python train.py --norm="layernorm" --bias="all" --init_std_down=0.00436 --optimizer="muon_variant" --lr=0.00283 --warmup_steps=200 --decay_shape="square" --final_lr_fraction=0.0 --seq_len=1024 --train_tokens=866500000 --steps=6611
Each number is 200 + 30 x the weight over its row's rms, rounded and kept within 0 to 999. Layers, rows and columns count from 0. The size before them is the row's rms in percent of the matrix's.

# layer 5 MLP down (transposed), 3072x768, rms 0.0101, rows 2491-2540, columns 384-415
093,234,204,235,229,209,196,189,190,236,168,177,221,129,170,216,161,245,226,213,227,165,191,218,157,165,221,195,93,175,179,194,141
105,200,183,192,198,220,238,142,181,137,218,240,246,175,206,201,168,173,208,230,187,249,252,222,156,239,122,200,210,199,218,231,209
099,202,208,191,150,236,184,229,213,275,191,173,222,178,210,244,180,193,147,201,200,212,196,167,223,173,189,244,202,176,211,241,218
097,198,219,148,219,211,186,195,265,266,198,149,188,215,200,201,145,204,230,176,195,181,199,168,199,183,157,227,177,209,223,256,239
097,169,241,183,226,158,211,238,208,205,150,136,153,231,128,187,192,237,151,181,204,245,151,178,125,198,233,144,214,203,188,190,239
106,180,218,166,176,183,175,188,206,202,212,230,225,198,202,175,228,211,211,209,207,221,213,205,156,206,253,148,206,238,214,198,203
107,181,203,219,162,217,199,217,176,194,223,222,226,235,177,222,203,155,178,202,195,181,160,237,205,185,214,217,222,222,218,203,189
090,214,199,223,179,189,181,184,213,201,211,233,204,153,234,162,216,218,248,175,201,223,181,133,233,215,160,191,145,148,150,187,224
110,184,163,189,172,144,179,168,232,182,212,181,180,259,237,206,225,226,159,140,202,198,166,167,221,201,219,202,227,153,198,216,245
096,164,173,213,207,224,191,165,224,243,200,214,215,193,200,196,282,193,217,208,157,187,237,239,250,269,205,195,154,174,160,232,210
103,184,215,283,263,181,226,199,190,276,187,151,229,145,208,189,195,222,152,177,182,158,260,186,218,182,244,181,206,197,229,220,223
095,223,200,207,210,190,162,200,198,199,235,171,219,160,145,221,208,180,186,195,239,195,167,196,157,206,199,203,184,195,238,194,209
108,220,172,195,160,226,199,212,237,192,178,165,233,242,210,160,185,204,183,183,203,177,154,252,242,211,221,213,209,221,198,199,259
103,217,205,223,209,187,195,224,231,164,192,232,194,199,184,199,183,184,214,220,231,170,228,211,221,200,203,217,201,177,208,257,201
099,233,208,210,186,215,166,126,192,187,173,202,198,275,169,202,167,283,230,219,188,224,122,245,177,201,209,173,222,187,201,145,204
102,225,208,202,192,219,254,207,204,160,205,259,202,220,241,174,194,212,257,253,199,213,166,206,248,150,173,177,204,220,247,248,185
103,231,209,297,244,176,214,167,258,184,192,209,165,176,151,199,190,182,192,230,173,216,235,221,208,197,206,156,132,150,172,204,219
105,174,189,204,166,192,208,254,211,187,233,193,200,242,201,187,223,203,241,182,165,177,205,162,247,177,185,224,200,154,226,185,186
107,203,262,203,253,218,189,204,196,161,186,227,182,239,215,153,219,208,225,160,187,259,221,228,241,222,273,196,185,188,184,200,231
096,204,211,204,163,232,225,239,189,125,205,166,185,211,209,223,259,138,188,184,184,214,197,189,185,194,234,176,207,192,201,204,230
101,242,235,237,208,148,206,225,279,168,251,208,175,195,220,155,214,127,180,168,245,142,180,251,195,216,226,190,214,224,202,179,222
102,211,205,221,236,217,202,249,254,241,187,222,204,218,191,162,196,177,133,209,199,204,200,199,205,244,174,246,190,185,201,238,263
088,185,198,197,141,214,175,209,232,179,147,207,202,216,194,193,186,216,245,222,245,204,206,188,202,188,180,189,226,193,176,189,234
093,240,190,237,150,172,171,199,276,205,224,202,225,195,277,282,250,195,189,214,191,213,166,175,183,171,203,225,241,143,233,221,192
096,223,229,187,163,227,169,232,178,157,244,170,199,201,250,155,219,164,237,169,218,201,194,218,172,192,243,175,177,179,131,249,170
091,162,243,158,227,211,235,149,175,244,208,179,237,172,203,159,198,213,239,193,182,237,178,250,260,193,196,202,215,123,229,181,227
105,214,147,222,212,206,168,170,182,196,212,184,213,162,210,216,196,168,237,164,188,209,218,146,186,203,217,170,171,186,253,191,248
098,232,165,204,177,170,230,196,206,191,245,172,246,174,209,183,162,147,182,206,183,165,198,198,185,208,211,232,200,220,208,172,170
093,196,221,250,230,195,161,185,231,237,236,247,276,233,174,178,222,208,219,234,190,175,251,219,191,232,235,244,176,146,190,154,214
109,232,225,200,222,238,234,185,197,226,187,214,220,172,216,201,142,205,187,216,260,224,209,237,198,220,150,221,183,200,200,224,154
099,195,181,210,191,183,185,222,128,219,259,183,251,224,216,184,245,203,235,182,166,200,195,173,213,179,153,209,204,223,229,274,191
097,229,189,154,249,181,279,232,198,222,139,200,237,155,217,228,197,206,222,223,192,254,206,197,230,150,188,201,192,119,182,212,161
100,196,202,188,281,157,193,236,197,192,169,213,199,204,235,177,207,135,198,219,209,209,251,186,177,177,190,170,211,203,201,206,162
105,146,188,177,142,175,197,194,165,212,189,219,181,191,186,180,204,177,256,206,219,226,255,218,252,223,147,120,197,219,212,171,247
104,226,169,164,160,191,181,195,221,205,197,199,263,147,225,245,214,248,205,162,196,170,186,155,196,207,179,212,209,192,210,173,177
105,245,180,219,185,218,202,224,180,187,206,199,174,192,194,244,219,81,174,261,198,254,170,184,143,216,184,207,222,192,217,183,168
092,210,264,225,164,183,201,185,247,164,211,204,180,199,181,181,219,197,245,222,159,159,199,206,168,202,259,195,207,184,159,186,177
101,176,204,164,218,226,227,165,187,207,146,235,184,168,134,162,277,202,222,223,157,165,157,236,192,230,152,119,180,148,212,166,186
083,211,175,167,169,164,216,193,162,204,218,109,146,211,227,187,188,193,198,225,254,192,196,247,170,211,227,239,220,195,208,162,221
102,184,212,192,199,183,159,167,246,178,259,196,201,204,121,196,166,172,207,223,198,185,157,160,149,169,198,207,149,150,130,182,187
102,234,197,160,183,177,178,179,163,194,191,149,214,182,185,248,193,214,173,187,208,240,191,151,169,174,175,224,225,186,217,147,203
098,159,175,203,175,200,175,195,205,260,200,219,215,173,181,176,220,174,220,239,208,196,204,224,185,192,160,166,186,180,136,182,245
109,213,199,158,255,181,204,193,213,184,201,176,156,203,180,199,166,164,195,187,224,180,184,215,217,196,169,212,111,193,166,168,227
098,161,203,150,198,186,188,172,170,209,207,198,171,183,156,196,195,82,191,216,192,237,218,212,160,230,253,226,242,230,169,186,243
097,271,197,153,249,244,195,182,217,204,164,235,186,229,236,196,221,223,159,212,170,236,134,194,179,169,209,178,208,209,189,168,185
097,186,210,134,164,155,193,181,193,181,185,217,213,212,161,178,172,183,174,160,185,227,178,182,161,225,235,260,230,196,218,161,170
104,182,171,219,169,167,216,187,165,204,217,210,228,163,187,229,183,167,208,173,189,203,227,194,207,245,179,227,240,204,238,216,161
098,185,207,267,189,173,216,187,158,188,183,183,191,205,212,198,131,171,143,245,204,161,166,166,205,178,223,210,168,159,182,242,221
103,179,232,205,187,206,182,155,217,203,211,162,173,224,170,221,196,163,180,193,167,201,205,196,208,213,147,188,224,158,215,255,155
093,159,208,221,178,232,194,183,171,183,178,168,183,193,160,202,110,188,169,214,179,223,135,179,277,210,279,180,193,229,209,259,229
# layer 5 MLP up, 3072x768, rms 0.0397, rows 2492-2541, columns 384-415
105,259,193,244,224,181,135,173,220,168,199,210,209,190,225,231,168,214,217,266,166,215,200,205,179,167,138,197,213,243,202,173,176
092,171,216,256,221,153,201,187,173,174,185,201,160,200,193,207,263,209,243,203,202,204,161,212,179,166,194,229,200,167,215,222,196
100,211,215,229,217,183,179,176,184,257,263,183,178,184,184,213,174,204,160,199,230,169,271,189,167,225,212,219,207,198,225,213,204
107,171,201,219,200,231,176,230,221,218,179,180,218,168,224,211,178,153,172,175,169,215,233,218,220,204,176,274,165,182,204,145,141
110,139,226,196,248,151,210,202,176,195,198,170,209,170,193,215,175,203,158,205,236,148,223,200,211,225,153,224,246,201,244,182,215
104,221,221,243,181,209,218,163,200,148,195,161,223,244,212,165,171,208,197,177,165,193,153,203,189,195,256,210,225,196,133,229,126
091,236,223,198,229,224,249,195,200,159,216,210,188,226,161,249,165,228,242,199,198,170,226,192,224,285,148,248,228,187,212,170,201
105,253,144,163,234,186,175,216,153,166,187,187,224,205,163,190,183,164,122,224,202,175,249,169,195,201,169,196,213,230,140,178,186
096,172,175,217,223,171,208,216,197,173,167,199,199,228,232,284,236,198,179,231,173,189,206,233,251,210,246,221,222,243,219,194,246
102,203,188,165,218,231,195,165,191,169,226,211,207,261,219,127,160,181,193,232,192,202,207,206,159,226,171,152,243,201,200,162,160
090,156,208,224,211,225,136,223,243,254,169,170,214,174,209,201,169,273,190,208,223,198,207,184,217,213,208,183,206,175,196,211,215
105,240,205,232,158,222,251,216,243,121,263,227,221,226,141,191,194,224,209,214,243,160,197,158,243,181,238,184,165,188,198,222,174
111,199,185,197,204,203,240,176,195,231,212,164,207,204,212,188,197,211,214,197,189,215,206,203,198,186,195,211,164,224,162,198,181
104,192,170,217,182,180,184,207,160,232,238,189,167,174,167,184,276,188,200,205,220,175,176,205,213,201,203,274,215,162,195,109,202
099,207,216,212,218,195,193,209,196,225,237,199,199,159,179,187,128,208,218,199,229,158,260,195,187,198,240,172,192,206,172,233,168
103,195,192,171,203,183,212,230,208,181,219,189,197,290,231,150,204,201,178,184,180,207,178,173,210,156,170,141,226,237,247,198,150
097,253,168,201,194,211,153,205,233,205,232,195,186,215,207,216,142,186,221,221,211,161,201,220,205,239,243,241,202,191,162,218,209
105,181,152,166,233,180,191,191,179,160,255,194,229,202,186,184,187,212,130,169,232,167,182,207,200,172,239,222,196,225,238,241,223
096,216,251,227,179,203,214,192,209,188,210,215,205,224,205,186,167,227,210,185,189,247,187,167,145,181,233,192,239,170,253,166,201
102,258,247,218,214,204,155,188,163,224,172,218,212,238,141,201,220,270,213,190,174,214,157,200,168,187,222,199,239,182,204,201,190
100,186,198,201,245,244,177,199,192,138,165,208,180,192,223,222,225,225,224,216,166,281,197,197,196,181,203,255,213,198,204,157,216
090,196,183,208,188,207,183,163,224,147,204,203,252,159,208,196,149,189,190,231,191,168,206,217,222,201,243,213,208,201,178,234,190
090,221,142,223,220,195,202,224,233,173,182,162,156,205,243,252,250,186,173,218,217,223,169,211,184,133,148,210,189,252,230,205,169
092,176,204,185,198,252,191,213,185,217,210,199,179,213,225,158,249,235,166,254,200,175,155,187,234,227,187,220,152,172,208,225,282
091,208,206,237,190,193,248,210,222,221,232,178,201,210,196,202,175,187,201,247,178,221,234,230,171,226,175,211,188,156,193,208,168
102,202,168,224,212,215,214,195,195,231,294,210,191,161,207,159,132,231,196,175,192,173,197,165,227,207,238,201,192,223,221,143,213
101,233,182,212,163,166,199,234,176,180,192,176,193,220,204,260,225,224,173,189,153,183,219,213,230,252,238,183,224,166,202,164,164
094,158,208,184,236,258,191,218,199,187,178,173,201,180,162,211,184,218,244,258,194,241,197,139,197,199,166,175,173,210,197,201,185
109,201,224,205,180,220,210,215,212,230,178,201,240,229,201,195,218,216,142,199,167,230,208,215,177,177,191,222,178,160,191,234,215
097,180,208,197,182,193,234,254,205,186,215,190,143,193,251,158,212,213,185,237,188,238,185,210,182,179,250,138,182,178,258,177,186
093,185,231,222,210,137,171,169,243,212,173,182,242,202,159,162,188,203,187,179,221,160,241,194,232,160,210,203,217,222,187,246,234
095,197,175,182,215,177,241,199,220,257,180,252,210,241,213,267,204,231,240,207,201,234,221,243,209,192,269,185,173,215,213,168,224
104,141,176,249,190,164,194,222,184,215,232,206,181,181,200,256,161,229,177,188,158,183,223,189,251,172,190,210,248,171,229,200,220
107,164,204,152,131,211,150,203,192,194,166,236,193,190,150,157,205,238,239,213,216,194,263,220,198,143,219,208,268,221,183,225,185
108,191,161,185,218,133,198,217,189,221,205,256,278,232,215,206,204,257,220,211,207,175,215,186,234,169,207,181,185,224,233,176,224
098,231,202,204,226,172,221,206,226,176,167,184,187,171,182,180,236,223,187,166,133,260,220,253,223,212,186,201,188,232,165,153,206
095,234,207,201,183,185,162,228,219,191,196,168,195,207,269,179,99,178,202,232,200,177,148,156,217,211,229,217,216,235,185,226,193
086,208,213,173,227,182,209,202,225,179,188,233,192,188,191,241,218,226,236,235,207,180,191,159,215,199,205,246,222,202,230,235,181
095,174,231,205,180,194,201,214,186,184,196,159,219,243,184,191,247,215,215,195,186,242,238,217,215,268,173,219,177,188,252,217,280
098,175,233,244,200,213,193,178,219,197,183,244,144,193,240,227,226,241,244,155,179,144,188,140,253,216,234,229,206,204,214,252,196
100,211,228,242,191,216,206,202,149,203,214,222,145,186,196,246,189,198,194,229,186,242,218,189,202,212,219,188,233,183,203,170,212
114,222,163,246,200,237,198,187,216,230,216,190,205,225,181,185,214,228,161,239,223,235,206,242,208,171,193,137,255,201,187,194,197
100,218,202,206,194,213,192,201,199,230,230,181,194,183,149,216,194,225,290,189,217,203,201,208,252,200,288,237,196,217,201,254,193
097,211,179,172,226,170,212,183,184,200,228,214,176,195,216,235,170,256,202,198,142,127,151,242,195,199,204,162,253,211,190,114,193
100,186,226,241,245,206,205,233,191,240,189,202,239,221,188,194,234,161,245,215,179,229,213,173,253,173,170,222,246,146,98,188,191
106,141,216,190,254,189,221,234,183,167,169,180,197,182,171,229,198,224,179,194,177,237,197,206,231,240,184,245,145,218,150,168,164
097,233,204,175,230,156,175,201,209,183,218,230,167,201,167,279,201,220,231,245,138,223,238,217,214,152,250,208,216,188,203,247,213
100,228,197,192,199,225,264,196,185,211,214,268,253,211,178,210,177,200,164,198,201,202,222,184,224,185,175,219,160,179,210,180,181
092,181,215,169,208,255,264,185,182,179,218,160,208,206,217,225,193,206,177,198,235,221,270,223,194,207,209,181,195,174,186,187,204
099,234,194,168,223,165,243,182,178,200,206,230,203,207,164,170,180,225,201,180,209,228,183,258,208,150,281,228,250,210,200,173,144